config = dict(
    n_head=3,
    n_kv_head=3,
    vocab_size=16384,
    activation='swiglu',
    attn_scale=0.125,
    tie_embeddings=True,
    init_std_qkv=0.052,
    init_std_up=0.052,
    optimizer='soap_variant',
    weight_decay=0.087,
    decay_fraction=0.932,
    seq_len=256,
    steps=3337,
    dataset='wikipedia_en',
)
Each number is 200 + 30 x the weight over its row's rms, rounded and kept within 0 to 999. Layers, rows and columns count from 0. The size before them is the row's rms in percent of the matrix's.

# gate: layer 4 MLP gate, 512x192, rms 0.121, rows 387-432, columns 0-47
# up: layer 4 MLP up, 512x192, rms 0.12, rows 387-432, columns 0-47
# down: layer 4 MLP down (transposed), 512x192, rms 0.109, rows 387-432, columns 0-47
gate387,098,188,269,209,207,219,187,250,184,188,194,197,239,219,156,176,230,227,207,205,214,211,172,205,195,198,218,228,163,150,213,208,183,204,211,209,258,258,188,242,174,217,212,190,175,192,198,178,237
up387,092,198,191,228,157,261,201,251,266,163,180,243,222,173,172,177,185,217,245,251,213,194,258,203,245,149,237,146,186,187,220,205,215,169,226,246,175,194,257,206,210,192,245,189,215,233,268,189,162
down387,096,198,233,212,234,196,202,231,190,233,209,233,194,191,198,153,225,204,146,142,187,181,191,191,167,218,182,190,205,153,164,194,163,171,191,198,185,201,184,239,198,252,174,186,208,156,215,191,213
gate388,101,196,201,222,223,187,264,195,161,177,237,220,189,179,281,195,186,273,177,186,228,220,174,154,139,200,264,173,186,203,201,219,207,126,183,183,227,224,181,185,215,218,215,200,183,191,201,230,197
up388,104,222,184,182,189,213,246,246,175,233,200,217,186,167,225,183,163,160,185,225,170,147,177,219,185,235,166,166,238,207,212,237,219,188,240,195,189,216,167,164,197,233,185,200,189,204,182,195,140
down388,090,198,229,197,243,210,244,181,217,155,169,204,221,227,245,189,243,215,214,182,203,157,170,168,185,200,166,232,147,224,219,206,170,208,183,220,151,217,165,145,206,165,212,198,199,271,183,172,203
gate389,100,210,210,193,234,244,154,181,212,131,181,225,162,180,220,207,247,221,211,257,201,163,239,231,211,188,176,194,177,170,178,179,194,148,204,179,149,178,205,185,170,178,199,180,206,143,161,197,168
up389,093,171,239,175,180,193,175,228,170,205,204,236,214,197,153,244,152,174,153,197,196,241,197,203,175,207,220,210,172,224,224,176,232,211,138,197,192,162,221,193,226,162,184,186,134,181,84,193,208
down389,094,175,204,226,206,175,248,208,177,242,225,188,215,212,169,231,168,218,240,210,190,237,202,165,189,201,205,176,201,204,208,229,168,221,221,225,242,192,192,233,197,177,231,216,211,216,227,199,250
gate390,102,204,196,184,206,210,205,231,154,187,178,210,161,209,213,199,229,178,185,160,189,164,208,265,174,169,244,226,230,217,180,208,145,193,229,174,210,190,167,223,207,220,204,195,168,191,223,220,238
up390,104,165,212,171,155,246,229,202,178,189,165,179,166,175,269,253,132,222,150,224,262,199,232,174,253,151,163,237,214,182,209,187,246,161,204,228,209,234,202,207,177,275,242,238,199,200,210,174,138
down390,100,197,234,219,164,199,205,191,154,227,195,231,214,214,225,170,267,214,246,140,156,189,181,256,165,226,204,175,201,198,209,140,170,216,196,192,213,217,192,232,208,149,152,176,231,188,193,172,227
gate391,084,161,190,254,159,171,212,223,208,243,163,135,191,213,196,204,201,232,201,205,209,179,213,144,229,223,201,178,210,167,205,289,198,210,238,229,216,203,200,184,143,183,217,230,206,188,218,236,203
up391,101,205,175,234,206,207,204,231,148,191,197,197,203,176,230,194,198,226,182,188,195,187,170,197,209,226,191,111,190,191,127,202,224,197,160,210,184,156,222,175,234,228,182,176,204,172,218,174,170
down391,087,169,193,167,187,195,188,248,230,185,211,192,190,226,210,228,175,179,208,224,220,212,247,235,238,229,238,246,197,182,214,178,162,167,237,186,253,224,170,197,210,167,170,243,171,232,187,203,225
gate392,105,209,191,187,278,199,246,168,208,261,212,223,263,256,199,214,173,212,167,215,209,181,122,177,151,216,194,159,182,208,210,180,162,261,222,191,172,191,176,217,249,199,225,165,208,231,218,188,225
up392,100,185,238,210,213,185,169,205,193,184,149,205,190,185,226,215,165,209,189,195,197,198,203,189,168,218,188,223,200,183,221,248,255,220,177,182,158,277,185,159,196,238,230,174,155,137,211,219,179
down392,111,212,163,193,189,228,225,149,219,224,232,207,269,230,171,206,200,254,163,176,232,184,115,240,184,208,176,173,197,217,196,190,196,192,172,215,190,174,186,197,222,181,235,178,163,183,200,198,210
gate393,107,212,208,226,223,202,240,261,193,207,147,206,193,196,188,172,184,196,211,178,168,203,161,199,247,195,230,170,223,205,211,205,163,233,237,186,190,238,239,211,256,176,193,174,230,192,185,152,219
up393,096,205,202,209,213,222,211,200,223,152,177,190,194,202,220,174,158,224,233,176,196,197,228,249,255,194,166,120,231,186,174,156,176,182,180,224,238,168,232,198,234,223,219,175,181,226,242,217,218
down393,100,192,131,263,228,160,239,221,233,223,158,166,214,193,157,222,214,198,142,230,199,202,204,214,166,199,188,134,169,217,188,236,198,186,210,163,183,187,197,156,132,218,175,256,244,236,193,178,190
gate394,109,211,258,281,171,293,139,206,171,195,190,213,144,224,208,189,162,237,206,188,217,212,172,156,201,176,208,198,176,209,174,215,227,209,219,229,211,231,181,201,175,222,164,180,225,173,193,229,177
up394,095,189,230,168,225,240,124,212,190,226,173,251,210,260,167,261,196,186,221,204,265,188,188,167,173,243,167,221,165,229,181,172,237,172,188,224,181,214,237,256,185,163,160,167,222,211,215,189,192
down394,100,174,185,185,191,147,255,171,180,210,250,190,171,161,207,120,236,213,183,180,168,235,162,262,230,184,205,193,228,176,207,188,168,220,199,204,169,191,178,163,247,212,231,234,195,192,186,184,235
gate395,107,193,174,189,190,190,279,185,227,189,174,235,133,174,183,257,201,245,191,163,171,191,198,165,173,157,178,202,199,192,205,145,209,258,154,147,209,140,189,135,182,219,180,153,185,210,215,166,217
up395,104,221,235,197,228,183,170,237,205,187,189,200,215,200,141,211,232,193,201,171,218,241,209,133,167,170,132,165,116,212,147,177,229,208,240,250,200,204,215,226,198,126,204,220,224,166,242,151,119
down395,098,165,186,216,160,170,170,214,197,182,258,217,184,182,227,175,148,180,202,242,203,206,181,199,210,212,191,200,249,268,185,116,169,204,115,227,165,181,228,167,194,189,212,204,218,243,190,231,237
gate396,100,182,214,207,226,174,228,191,180,179,193,205,171,172,222,197,248,184,179,175,226,228,182,167,188,195,211,212,188,179,228,195,185,220,186,220,178,222,181,173,184,241,270,186,215,222,216,211,183
up396,102,253,203,167,184,182,201,178,220,191,206,219,280,189,176,170,215,213,247,192,215,214,182,189,149,169,219,221,233,175,205,188,171,197,178,214,263,174,199,234,218,201,201,193,166,241,199,220,170
down396,098,117,181,231,192,220,217,201,204,203,222,190,133,238,217,252,201,209,216,184,215,258,202,182,208,187,196,175,210,198,226,217,186,208,195,201,127,190,239,203,219,197,251,237,182,193,177,167,232
gate397,101,167,155,177,140,236,215,222,259,176,238,196,214,201,204,199,263,208,216,206,230,154,158,254,219,222,229,202,246,208,242,259,196,133,172,230,162,171,219,175,208,197,194,229,136,175,166,166,195
up397,094,220,219,184,185,212,244,217,184,194,212,195,201,199,206,157,205,217,253,234,225,245,176,224,282,224,205,210,277,211,215,243,223,208,259,249,192,196,187,217,206,163,173,168,244,210,204,125,240
down397,096,198,176,211,165,193,211,223,244,213,250,182,160,180,208,194,241,147,221,169,185,180,235,195,185,181,224,172,217,258,180,248,225,181,204,245,183,190,180,163,171,206,171,223,129,185,181,254,147
gate398,095,183,229,266,209,216,214,126,202,238,239,234,188,190,182,226,209,196,198,187,185,210,171,216,197,213,188,219,230,210,160,172,229,228,175,209,188,234,198,209,191,227,170,161,178,189,183,245,190
up398,090,196,197,245,192,181,178,198,200,207,169,171,203,172,183,250,242,163,185,204,186,214,181,237,166,210,166,271,192,221,209,192,195,167,158,173,203,183,211,215,256,185,221,194,234,199,141,232,99
down398,091,230,197,129,189,195,208,205,218,141,204,221,167,165,204,158,158,222,245,216,202,196,194,170,248,235,217,181,221,176,207,211,146,189,226,187,216,162,180,206,152,173,176,243,208,180,221,143,221
gate399,095,224,216,220,245,199,203,212,190,184,160,164,194,226,216,209,185,216,187,244,193,143,253,192,169,206,181,210,206,204,187,202,199,217,237,178,158,220,175,249,174,215,202,187,227,168,187,240,218
up399,092,223,231,239,199,212,213,195,207,220,192,220,215,170,224,222,235,237,204,189,221,227,182,182,195,173,188,199,169,278,195,179,143,196,145,206,210,214,224,230,178,179,235,210,269,160,241,163,219
down399,091,240,177,181,190,205,191,212,193,189,185,127,198,204,194,181,164,138,182,227,187,160,248,219,184,227,234,177,256,151,228,204,232,210,245,209,185,188,182,193,228,210,145,184,216,184,164,241,261
gate400,104,200,165,164,160,215,178,220,197,222,214,191,246,234,170,166,184,129,217,167,155,195,125,204,221,184,231,181,239,250,195,243,207,206,205,207,167,164,223,248,212,236,214,228,148,202,207,231,217
up400,100,199,193,160,190,178,219,225,241,203,176,216,220,190,172,228,208,206,158,185,192,220,203,191,234,191,199,176,143,249,206,178,186,155,230,161,225,227,204,231,209,159,212,248,246,169,173,202,169
down400,102,183,178,164,118,210,154,185,207,168,250,151,197,139,186,205,196,191,263,231,198,204,175,186,223,170,191,175,221,210,230,202,181,192,225,257,165,164,231,200,215,187,217,227,156,152,187,177,204
gate401,094,210,174,203,231,170,229,191,214,232,211,239,221,229,217,180,195,257,205,182,152,142,218,233,203,207,198,165,248,227,229,260,212,141,250,202,209,174,235,256,147,206,174,147,218,232,213,176,143
up401,106,212,208,218,165,276,182,182,195,173,199,239,172,206,197,183,175,222,218,175,220,163,186,235,215,231,235,210,170,203,246,189,186,220,150,219,195,236,228,243,229,166,231,217,240,246,218,178,175
down401,097,201,194,215,238,143,207,176,221,216,166,190,195,175,202,188,223,182,192,228,143,198,248,168,218,141,160,203,179,190,189,178,176,174,204,192,225,193,225,166,152,221,184,226,202,214,204,186,188
gate402,096,203,216,241,190,203,213,221,221,211,209,207,100,242,182,158,205,203,242,232,165,175,232,233,175,143,238,199,177,144,185,254,229,166,202,204,224,204,163,223,222,257,135,198,174,186,208,199,185
up402,091,199,159,205,209,150,167,167,181,188,186,226,194,195,222,161,229,165,170,177,186,190,175,210,203,208,186,222,204,149,173,164,185,219,206,172,151,153,147,193,214,170,213,196,184,219,208,176,139
down402,101,211,167,193,218,146,162,204,229,194,207,172,233,148,215,259,184,171,127,175,221,195,234,164,182,225,217,207,205,235,212,164,174,209,196,149,181,173,229,197,216,188,271,183,193,220,223,178,188
gate403,105,202,242,199,229,151,200,275,205,228,171,207,157,216,180,168,249,227,213,235,197,171,212,224,229,236,193,200,135,261,197,217,153,167,219,224,192,220,182,206,232,136,204,193,182,201,187,256,193
up403,094,189,172,232,173,147,234,180,216,240,189,195,241,171,156,163,211,245,209,215,155,147,246,192,226,197,180,255,155,211,180,185,176,197,194,214,233,192,280,187,168,146,173,164,210,201,182,238,194
down403,097,188,191,189,193,230,189,233,192,223,201,214,164,207,242,254,174,187,200,193,213,233,203,176,209,244,209,213,243,166,230,204,193,153,183,165,191,173,176,209,243,249,179,235,138,154,203,163,191
gate404,097,235,219,169,175,221,194,216,190,269,210,131,219,189,196,236,181,178,186,227,189,185,163,177,165,186,203,176,203,200,153,195,201,227,221,179,254,180,147,225,224,171,137,208,231,228,210,181,159
up404,097,164,254,217,207,187,211,272,224,200,198,172,189,214,200,204,239,205,252,196,192,225,201,175,152,206,204,216,228,173,178,209,223,196,200,266,224,183,251,229,206,173,232,242,195,212,207,196,141
down404,100,223,168,265,193,204,198,157,199,201,180,182,212,203,211,245,151,187,220,200,177,147,230,217,241,187,217,203,195,204,190,275,198,196,180,189,143,206,190,167,163,202,231,175,220,169,238,200,198
gate405,102,208,217,217,182,163,174,192,180,226,201,218,179,249,164,159,181,225,172,189,198,201,201,226,261,161,172,196,201,156,201,204,221,158,162,184,193,233,196,171,168,213,221,224,194,161,216,199,221
up405,092,248,218,218,211,207,202,193,182,181,187,193,197,168,182,173,211,146,172,253,210,229,193,223,171,173,205,254,162,218,227,250,204,197,185,214,191,229,205,222,250,207,154,264,210,141,196,198,196
down405,100,203,213,199,216,179,209,187,134,202,229,240,217,218,180,233,197,199,157,207,264,194,223,212,269,183,119,206,211,166,212,165,205,158,177,171,159,205,227,134,167,208,223,173,170,246,158,171,211
gate406,110,172,162,202,216,165,155,172,189,241,184,183,215,180,167,169,210,247,231,197,214,193,154,121,210,222,211,231,164,184,219,103,187,261,219,202,191,211,176,240,184,206,237,189,199,209,219,208,183
up406,109,196,187,239,207,165,160,194,181,201,245,234,230,246,154,260,212,201,188,152,150,229,186,191,195,217,192,220,175,274,103,187,173,177,177,188,202,127,199,205,182,251,212,195,222,201,192,211,214
down406,111,184,179,147,172,250,207,174,226,215,206,191,189,186,169,254,215,172,249,209,150,229,187,144,219,186,240,231,200,238,205,219,239,164,174,206,187,170,171,180,194,174,171,254,170,211,184,224,173
gate407,107,185,198,252,162,190,166,195,170,192,266,210,205,236,193,205,238,225,194,190,244,248,150,205,212,233,188,203,187,153,201,191,218,218,135,175,274,205,161,206,203,186,164,209,194,199,165,211,197
up407,109,206,175,145,186,168,220,239,183,266,256,170,213,166,131,197,247,140,209,204,174,218,214,248,166,201,216,192,260,193,171,169,210,177,254,208,168,161,189,200,183,190,231,176,182,218,201,194,169
down407,110,183,192,195,218,169,201,249,150,208,234,147,235,207,140,229,196,189,187,136,173,245,190,208,158,162,230,148,210,195,205,205,195,211,184,239,164,168,197,228,214,266,173,170,149,197,253,200,187
gate408,104,239,105,175,178,220,239,197,269,200,187,203,205,204,200,214,186,154,154,196,152,214,174,173,209,220,185,204,207,180,201,222,217,182,209,266,224,253,247,151,186,163,192,177,157,218,229,199,238
up408,100,249,205,239,179,228,127,226,188,234,198,234,236,220,196,184,176,177,221,269,194,173,197,159,228,196,239,196,206,175,277,210,241,165,162,136,181,221,151,225,208,173,184,239,201,193,211,154,154
down408,095,135,207,266,224,157,262,181,222,175,194,187,161,153,216,268,255,244,221,209,190,200,226,188,201,131,212,245,151,238,212,180,210,243,246,146,220,104,167,207,175,221,221,139,171,184,212,199,183
gate409,103,205,192,195,250,228,243,215,253,175,219,246,152,159,259,157,169,223,188,263,214,223,205,126,188,132,217,163,168,175,199,182,239,156,241,198,209,266,174,186,152,231,176,206,167,185,205,228,221
up409,100,191,202,190,212,131,213,224,216,185,216,194,232,223,243,228,200,172,139,161,238,240,188,142,252,215,203,228,193,211,207,226,240,216,233,187,175,206,239,195,215,176,195,160,240,203,169,207,212
down409,098,235,188,206,236,211,172,196,180,232,182,230,186,146,135,142,211,198,210,159,184,257,213,214,170,168,214,221,200,205,189,197,202,204,220,223,175,160,213,148,176,203,259,222,151,200,164,208,197
gate410,083,191,136,180,202,163,130,213,228,215,203,184,197,187,226,202,234,191,164,155,182,193,159,184,206,223,165,204,242,198,226,230,162,163,178,184,239,246,220,242,191,244,224,195,144,142,224,193,214
up410,093,175,223,226,179,159,197,160,148,151,226,202,163,216,202,126,195,189,201,240,200,197,254,196,146,214,205,204,237,230,227,190,197,238,226,194,191,209,148,207,218,146,219,194,200,175,220,208,179
down410,085,190,161,164,209,231,187,214,240,250,171,205,244,191,216,234,222,231,212,121,191,195,188,188,286,156,210,220,204,168,190,226,171,168,171,212,225,237,184,211,194,244,207,244,196,191,188,216,164
gate411,097,236,268,167,195,149,185,176,188,242,185,168,164,191,175,158,180,167,190,222,209,95,233,182,151,138,156,195,171,180,223,183,225,210,208,265,207,161,216,207,180,214,241,238,210,139,164,215,193
up411,102,162,186,165,212,209,167,225,178,194,212,237,271,151,208,224,182,175,150,194,168,196,218,200,225,166,243,224,192,200,160,201,177,192,238,183,182,183,204,229,209,213,198,247,198,222,208,254,207
down411,105,172,149,186,179,205,150,229,196,207,186,135,199,182,240,221,221,208,185,157,162,244,207,222,195,218,236,175,241,203,174,162,203,179,209,198,258,221,216,225,214,199,182,147,211,191,224,132,226
gate412,102,170,253,208,174,187,211,122,206,174,205,231,182,227,194,227,167,180,175,232,185,255,214,180,156,195,168,152,187,201,174,202,190,176,178,185,204,203,237,198,196,189,201,194,221,199,168,195,201
up412,115,158,160,229,128,240,171,193,144,186,186,235,253,179,206,172,249,234,197,177,196,237,173,229,154,156,203,191,180,201,169,188,199,180,205,184,197,188,234,221,237,217,202,208,207,225,195,201,139
down412,115,169,197,220,184,201,159,233,226,253,216,191,224,182,248,186,239,203,188,233,191,245,202,306,200,180,217,193,223,204,207,183,166,225,219,227,208,151,163,210,146,256,188,226,139,175,164,197,161
gate413,102,245,180,238,185,171,200,210,198,214,197,185,177,188,186,186,205,167,219,172,187,207,163,177,185,231,124,144,245,201,273,190,181,159,220,193,297,161,223,169,173,198,192,229,211,198,183,208,150
up413,100,230,160,177,184,212,213,209,232,170,169,238,189,206,168,192,200,215,208,185,143,194,180,157,203,248,281,192,171,228,232,242,250,208,211,218,204,161,193,202,188,275,179,168,234,224,206,169,252
down413,093,201,185,189,215,167,170,198,177,271,167,244,196,183,164,206,203,257,226,156,185,170,189,200,251,177,247,209,192,186,235,197,224,214,194,215,207,213,248,202,178,215,188,189,228,214,183,163,216
gate414,102,166,178,205,222,203,198,170,151,193,172,186,208,142,155,204,172,204,169,214,179,212,144,199,205,169,230,215,177,215,222,242,214,172,216,125,216,158,210,230,223,227,198,190,249,255,199,222,178
up414,100,127,220,186,171,212,193,191,194,221,258,186,191,182,186,243,238,198,162,182,184,218,211,208,209,193,240,213,160,171,187,200,216,127,186,237,194,192,190,198,173,217,177,204,237,207,249,180,173
down414,095,236,180,156,233,217,183,199,210,206,149,223,207,257,224,168,229,142,245,222,233,237,205,180,191,190,116,203,193,227,274,175,250,244,198,207,191,172,188,237,191,189,217,198,236,264,190,175,208
gate415,100,204,188,191,181,193,236,237,218,193,178,176,219,214,115,166,218,196,184,136,215,200,203,186,234,236,241,196,215,201,202,207,167,250,243,185,151,197,199,172,215,193,220,179,172,208,203,189,124
up415,094,166,215,213,184,142,192,172,209,179,160,195,224,177,187,169,246,170,196,164,200,168,208,213,182,267,167,170,176,163,189,180,205,199,250,232,190,249,214,251,206,204,179,218,188,187,212,208,210
down415,095,227,216,170,183,189,199,195,171,173,203,213,242,228,156,157,177,244,152,162,210,210,210,179,212,184,206,215,218,252,202,188,148,235,203,179,211,192,221,172,237,201,204,204,237,208,143,188,142
gate416,102,192,151,234,203,230,165,275,225,191,203,107,173,184,174,168,200,138,184,202,150,184,215,253,241,189,228,180,232,226,265,213,193,177,168,168,165,222,199,227,169,156,183,181,242,189,184,227,175
up416,099,140,211,175,169,160,163,149,174,181,241,220,191,215,181,153,228,176,223,185,123,225,229,195,203,176,195,182,159,221,212,213,202,200,177,193,195,185,171,234,233,247,227,221,238,185,200,218,237
down416,097,187,196,160,212,170,195,174,180,224,184,232,181,219,229,183,159,246,174,207,219,209,191,189,145,244,242,189,161,161,156,189,186,215,249,200,248,224,228,177,227,204,210,191,148,187,220,215,202
gate417,097,218,155,190,191,164,189,150,214,149,175,188,233,241,255,185,203,249,276,270,187,177,230,216,198,182,174,226,196,169,239,222,213,204,172,202,215,168,165,212,176,176,159,258,208,206,202,246,178
up417,107,187,196,218,199,187,143,137,163,171,204,195,190,254,185,231,277,214,245,210,225,174,235,144,233,209,198,208,204,194,166,224,237,252,180,204,151,234,152,179,251,213,169,237,198,188,210,167,230
down417,106,181,189,213,192,215,231,188,178,155,159,227,168,145,207,130,230,216,234,247,204,167,202,171,220,157,201,225,201,208,244,236,145,177,263,256,162,201,140,189,227,246,169,184,180,193,198,185,198
gate418,092,210,177,248,217,182,210,209,201,206,204,197,165,161,198,243,265,220,215,205,204,229,226,239,198,266,246,188,164,132,247,224,217,211,238,222,236,191,198,188,255,170,185,170,218,176,247,195,191
up418,100,222,213,165,191,175,193,184,181,203,170,192,196,236,236,198,141,96,180,182,153,193,202,165,181,153,193,191,196,167,230,229,152,168,169,227,200,184,240,200,201,201,184,175,205,172,182,162,165
down418,089,179,226,231,233,218,207,195,173,201,188,204,234,153,168,229,264,281,234,245,193,193,236,225,239,279,247,175,190,182,181,190,207,249,269,175,203,211,223,214,196,185,182,187,193,225,199,215,269
gate419,102,226,188,201,193,231,185,252,219,145,196,220,172,193,194,201,164,201,192,189,198,239,164,259,191,193,243,236,221,267,207,254,221,219,206,192,177,210,160,189,224,193,237,166,181,220,207,170,241
up419,096,202,180,237,206,213,147,198,215,210,177,176,171,186,175,240,168,180,203,183,214,187,218,171,209,164,206,138,248,220,234,219,207,189,242,209,213,210,247,171,171,223,206,204,160,200,190,171,186
down419,096,173,235,205,174,222,196,195,181,169,198,202,230,187,176,204,172,236,171,233,177,243,176,229,208,236,233,225,236,216,245,239,185,244,190,224,198,208,172,213,225,202,239,223,231,263,177,153,205
gate420,101,164,192,216,211,177,187,160,191,238,188,181,150,190,133,195,205,217,135,181,202,186,201,192,237,187,200,192,180,116,154,215,170,247,243,160,173,214,208,234,227,206,184,214,203,165,195,171,174
up420,096,220,198,134,171,240,227,173,207,147,235,172,197,197,238,177,223,175,209,196,188,139,201,232,143,200,198,221,225,226,150,180,165,200,178,201,179,183,161,183,124,174,230,196,217,197,224,289,236
down420,097,196,244,278,226,171,188,245,197,246,156,203,226,214,210,242,229,238,233,188,185,252,198,194,163,219,235,205,176,229,199,194,183,201,203,198,253,208,240,139,218,234,245,164,202,311,190,157,170
gate421,103,181,224,211,201,193,218,169,254,163,192,206,176,188,224,187,196,183,237,150,196,176,221,168,214,222,168,193,222,239,189,150,146,179,192,220,226,200,173,207,209,187,192,210,187,179,194,143,151
up421,100,137,181,211,220,166,200,172,209,149,193,148,182,187,171,158,194,143,176,203,198,177,236,140,184,220,209,197,192,214,212,216,178,223,132,169,258,180,244,181,215,249,235,207,259,258,216,210,213
down421,101,235,228,186,151,188,235,191,236,228,174,209,173,211,236,254,218,179,171,191,199,228,149,234,184,175,170,206,202,233,162,198,160,193,214,213,179,179,191,210,187,159,217,246,142,127,240,197,221
gate422,099,221,246,274,234,198,133,126,219,173,176,201,211,163,196,194,221,225,209,199,196,264,206,152,193,124,174,125,160,183,201,206,171,221,245,194,214,201,154,204,226,181,186,234,225,144,231,189,206
up422,094,212,171,177,192,250,245,206,193,154,227,248,218,195,208,212,207,187,210,224,221,242,201,200,191,264,217,257,141,181,172,171,195,202,185,224,248,212,187,161,304,225,173,238,143,169,192,228,262
down422,090,190,187,175,193,218,208,228,229,212,177,183,161,241,213,198,229,187,235,220,192,125,214,247,181,197,220,234,282,208,207,226,209,182,171,159,238,193,210,237,116,141,202,165,206,210,202,199,189
gate423,104,257,194,183,179,163,219,206,207,169,218,172,188,159,205,183,261,216,146,167,227,221,205,200,123,182,127,206,213,185,196,240,171,210,179,201,172,146,214,207,213,185,157,195,218,180,181,153,199
up423,102,222,169,205,246,253,224,193,198,203,192,194,180,210,196,254,260,204,199,211,219,228,212,188,140,182,165,204,172,196,204,220,251,143,207,223,208,185,219,170,237,247,179,217,189,182,209,130,234
down423,105,201,192,194,257,175,164,264,218,182,166,218,230,193,197,173,236,203,158,247,217,200,220,194,195,187,205,200,140,259,183,234,188,239,142,217,229,172,172,200,215,190,203,227,262,206,196,208,213
gate424,097,216,200,192,131,251,181,199,195,194,151,225,203,194,221,244,180,198,205,174,218,164,197,203,200,192,216,194,186,178,163,201,214,196,202,169,249,209,163,175,254,236,222,194,151,242,184,229,181
up424,097,209,201,150,198,137,207,201,235,171,168,201,178,162,210,179,221,255,195,192,210,187,194,197,176,154,153,224,197,216,250,191,215,172,239,189,185,182,151,241,242,193,232,255,190,228,192,207,195
down424,100,204,217,224,167,219,199,125,192,193,204,203,170,222,260,247,205,241,191,210,201,186,183,201,200,176,205,172,218,193,200,227,224,223,174,165,212,208,202,191,256,181,225,190,151,192,214,221,179
gate425,097,186,205,179,183,200,227,251,176,275,180,198,211,155,146,182,209,237,193,243,207,209,216,194,164,190,150,173,224,188,162,231,136,211,199,204,146,242,204,186,197,200,178,192,214,201,199,225,246
up425,097,206,196,167,182,256,208,225,155,218,168,185,213,172,204,198,204,219,109,147,183,205,171,226,159,181,170,218,197,252,201,196,213,212,187,229,164,182,192,295,183,165,199,230,203,244,198,167,188
down425,094,185,218,234,197,174,167,195,221,194,269,238,181,243,190,247,173,168,272,191,191,186,228,183,247,196,223,192,183,165,207,169,194,189,217,190,235,194,231,144,175,228,208,164,177,210,190,191,194
gate426,096,232,180,247,190,200,217,219,184,203,187,270,209,229,155,160,181,197,194,139,277,218,184,135,201,198,150,167,161,214,191,245,235,168,159,185,270,228,190,195,158,211,164,181,254,213,195,162,172
up426,105,261,185,195,256,194,268,204,259,204,183,240,200,279,200,182,162,222,209,150,164,164,197,219,200,191,210,114,175,238,245,143,188,208,176,248,235,182,154,206,209,194,196,204,194,190,200,161,186
down426,095,214,186,193,203,224,213,209,223,200,142,128,210,191,202,178,179,233,157,140,238,263,197,195,195,191,212,163,247,210,176,209,262,206,192,172,248,192,132,179,196,200,214,154,229,218,173,207,178
gate427,098,204,236,157,188,144,169,178,224,231,204,192,221,247,235,188,209,272,234,197,180,173,191,229,158,207,188,216,207,199,220,189,171,186,225,165,162,186,231,197,223,224,172,216,238,166,151,180,193
up427,089,164,200,182,214,197,179,194,232,172,201,226,169,175,179,273,213,233,231,214,192,183,195,193,259,215,176,225,220,187,208,205,215,197,149,179,224,223,200,133,170,160,201,142,242,184,174,165,207
down427,092,216,143,227,183,241,221,231,168,190,212,189,205,240,164,212,197,176,201,218,237,223,164,230,194,191,195,177,227,134,212,197,231,187,243,219,216,233,148,250,181,198,188,234,168,266,210,218,194
gate428,092,267,233,256,206,171,163,195,182,220,161,195,140,234,241,203,212,215,241,206,262,199,226,203,142,264,220,223,239,232,189,165,261,208,202,166,183,192,195,159,203,228,239,198,186,170,169,217,198
up428,089,173,176,220,219,195,214,123,191,150,126,195,214,194,244,179,173,150,179,210,170,191,210,166,203,205,167,198,244,184,231,207,180,190,234,210,197,190,210,175,168,193,203,224,236,231,175,212,204
down428,082,236,217,192,196,169,171,266,218,242,229,184,248,210,180,208,202,224,179,180,254,242,186,232,157,212,221,163,217,220,169,153,227,221,241,175,185,196,214,217,222,199,204,176,160,209,258,177,200
gate429,096,206,193,189,186,190,213,147,167,231,162,192,216,193,219,223,148,204,168,164,133,228,246,214,219,208,196,206,218,188,191,247,156,240,225,209,263,198,226,201,144,195,156,202,231,166,236,239,197
up429,097,199,205,250,200,219,208,220,225,245,185,114,217,232,242,180,183,205,168,262,207,220,217,220,233,169,223,225,151,155,223,257,180,179,186,184,177,244,166,169,245,244,192,179,210,179,204,180,172
down429,089,186,180,222,240,169,190,242,218,193,216,195,206,214,137,167,211,189,259,217,229,228,168,225,209,218,161,198,208,262,173,179,260,170,183,194,165,153,193,199,232,160,207,230,144,255,197,194,201
gate430,113,240,219,200,167,150,198,226,221,269,172,220,245,246,223,208,162,207,164,254,185,199,261,193,210,187,189,209,195,180,215,230,214,211,211,186,206,187,213,161,175,160,249,212,235,242,155,227,245
up430,107,264,233,185,164,195,170,196,221,198,197,206,192,170,181,220,215,207,228,191,169,188,178,172,232,205,229,205,202,182,173,239,194,200,167,175,175,168,182,188,224,229,169,240,197,162,235,185,183
down430,112,192,209,188,218,196,193,184,158,173,191,168,245,181,195,207,217,228,206,187,236,152,167,181,202,261,195,183,127,176,176,226,174,166,212,178,190,255,201,249,225,196,169,161,217,172,244,163,198
gate431,095,155,238,207,171,268,172,155,183,219,206,256,188,201,265,183,225,242,198,212,163,172,252,175,243,224,200,218,183,207,218,203,219,193,193,181,212,194,177,217,150,226,163,169,233,183,226,267,180
up431,097,185,221,182,213,237,215,203,219,231,207,204,183,238,176,171,210,161,174,157,220,167,182,185,174,231,218,206,238,197,166,180,145,276,188,210,210,233,183,191,193,184,179,245,177,226,157,157,222
down431,099,239,163,192,169,147,178,200,198,200,196,143,222,170,225,207,200,198,257,261,179,202,243,228,252,171,252,209,168,217,215,228,238,157,157,215,207,174,192,170,164,221,258,172,234,154,179,285,190
gate432,104,206,217,201,133,188,185,205,201,201,171,191,207,188,224,167,198,205,245,165,180,173,180,169,222,202,200,195,225,170,215,296,176,161,190,141,195,237,219,162,224,197,279,200,184,163,172,140,147
up432,101,205,196,234,196,222,188,173,233,158,243,187,216,159,155,180,190,197,170,156,284,245,233,190,161,191,202,219,204,159,227,215,165,231,195,188,171,263,207,232,123,182,173,200,220,187,207,222,234
down432,102,201,236,203,171,187,202,191,232,200,233,201,185,181,235,168,152,168,229,246,202,134,141,240,245,183,230,223,210,213,226,212,174,149,190,163,198,204,160,194,217,180,241,226,199,151,188,146,183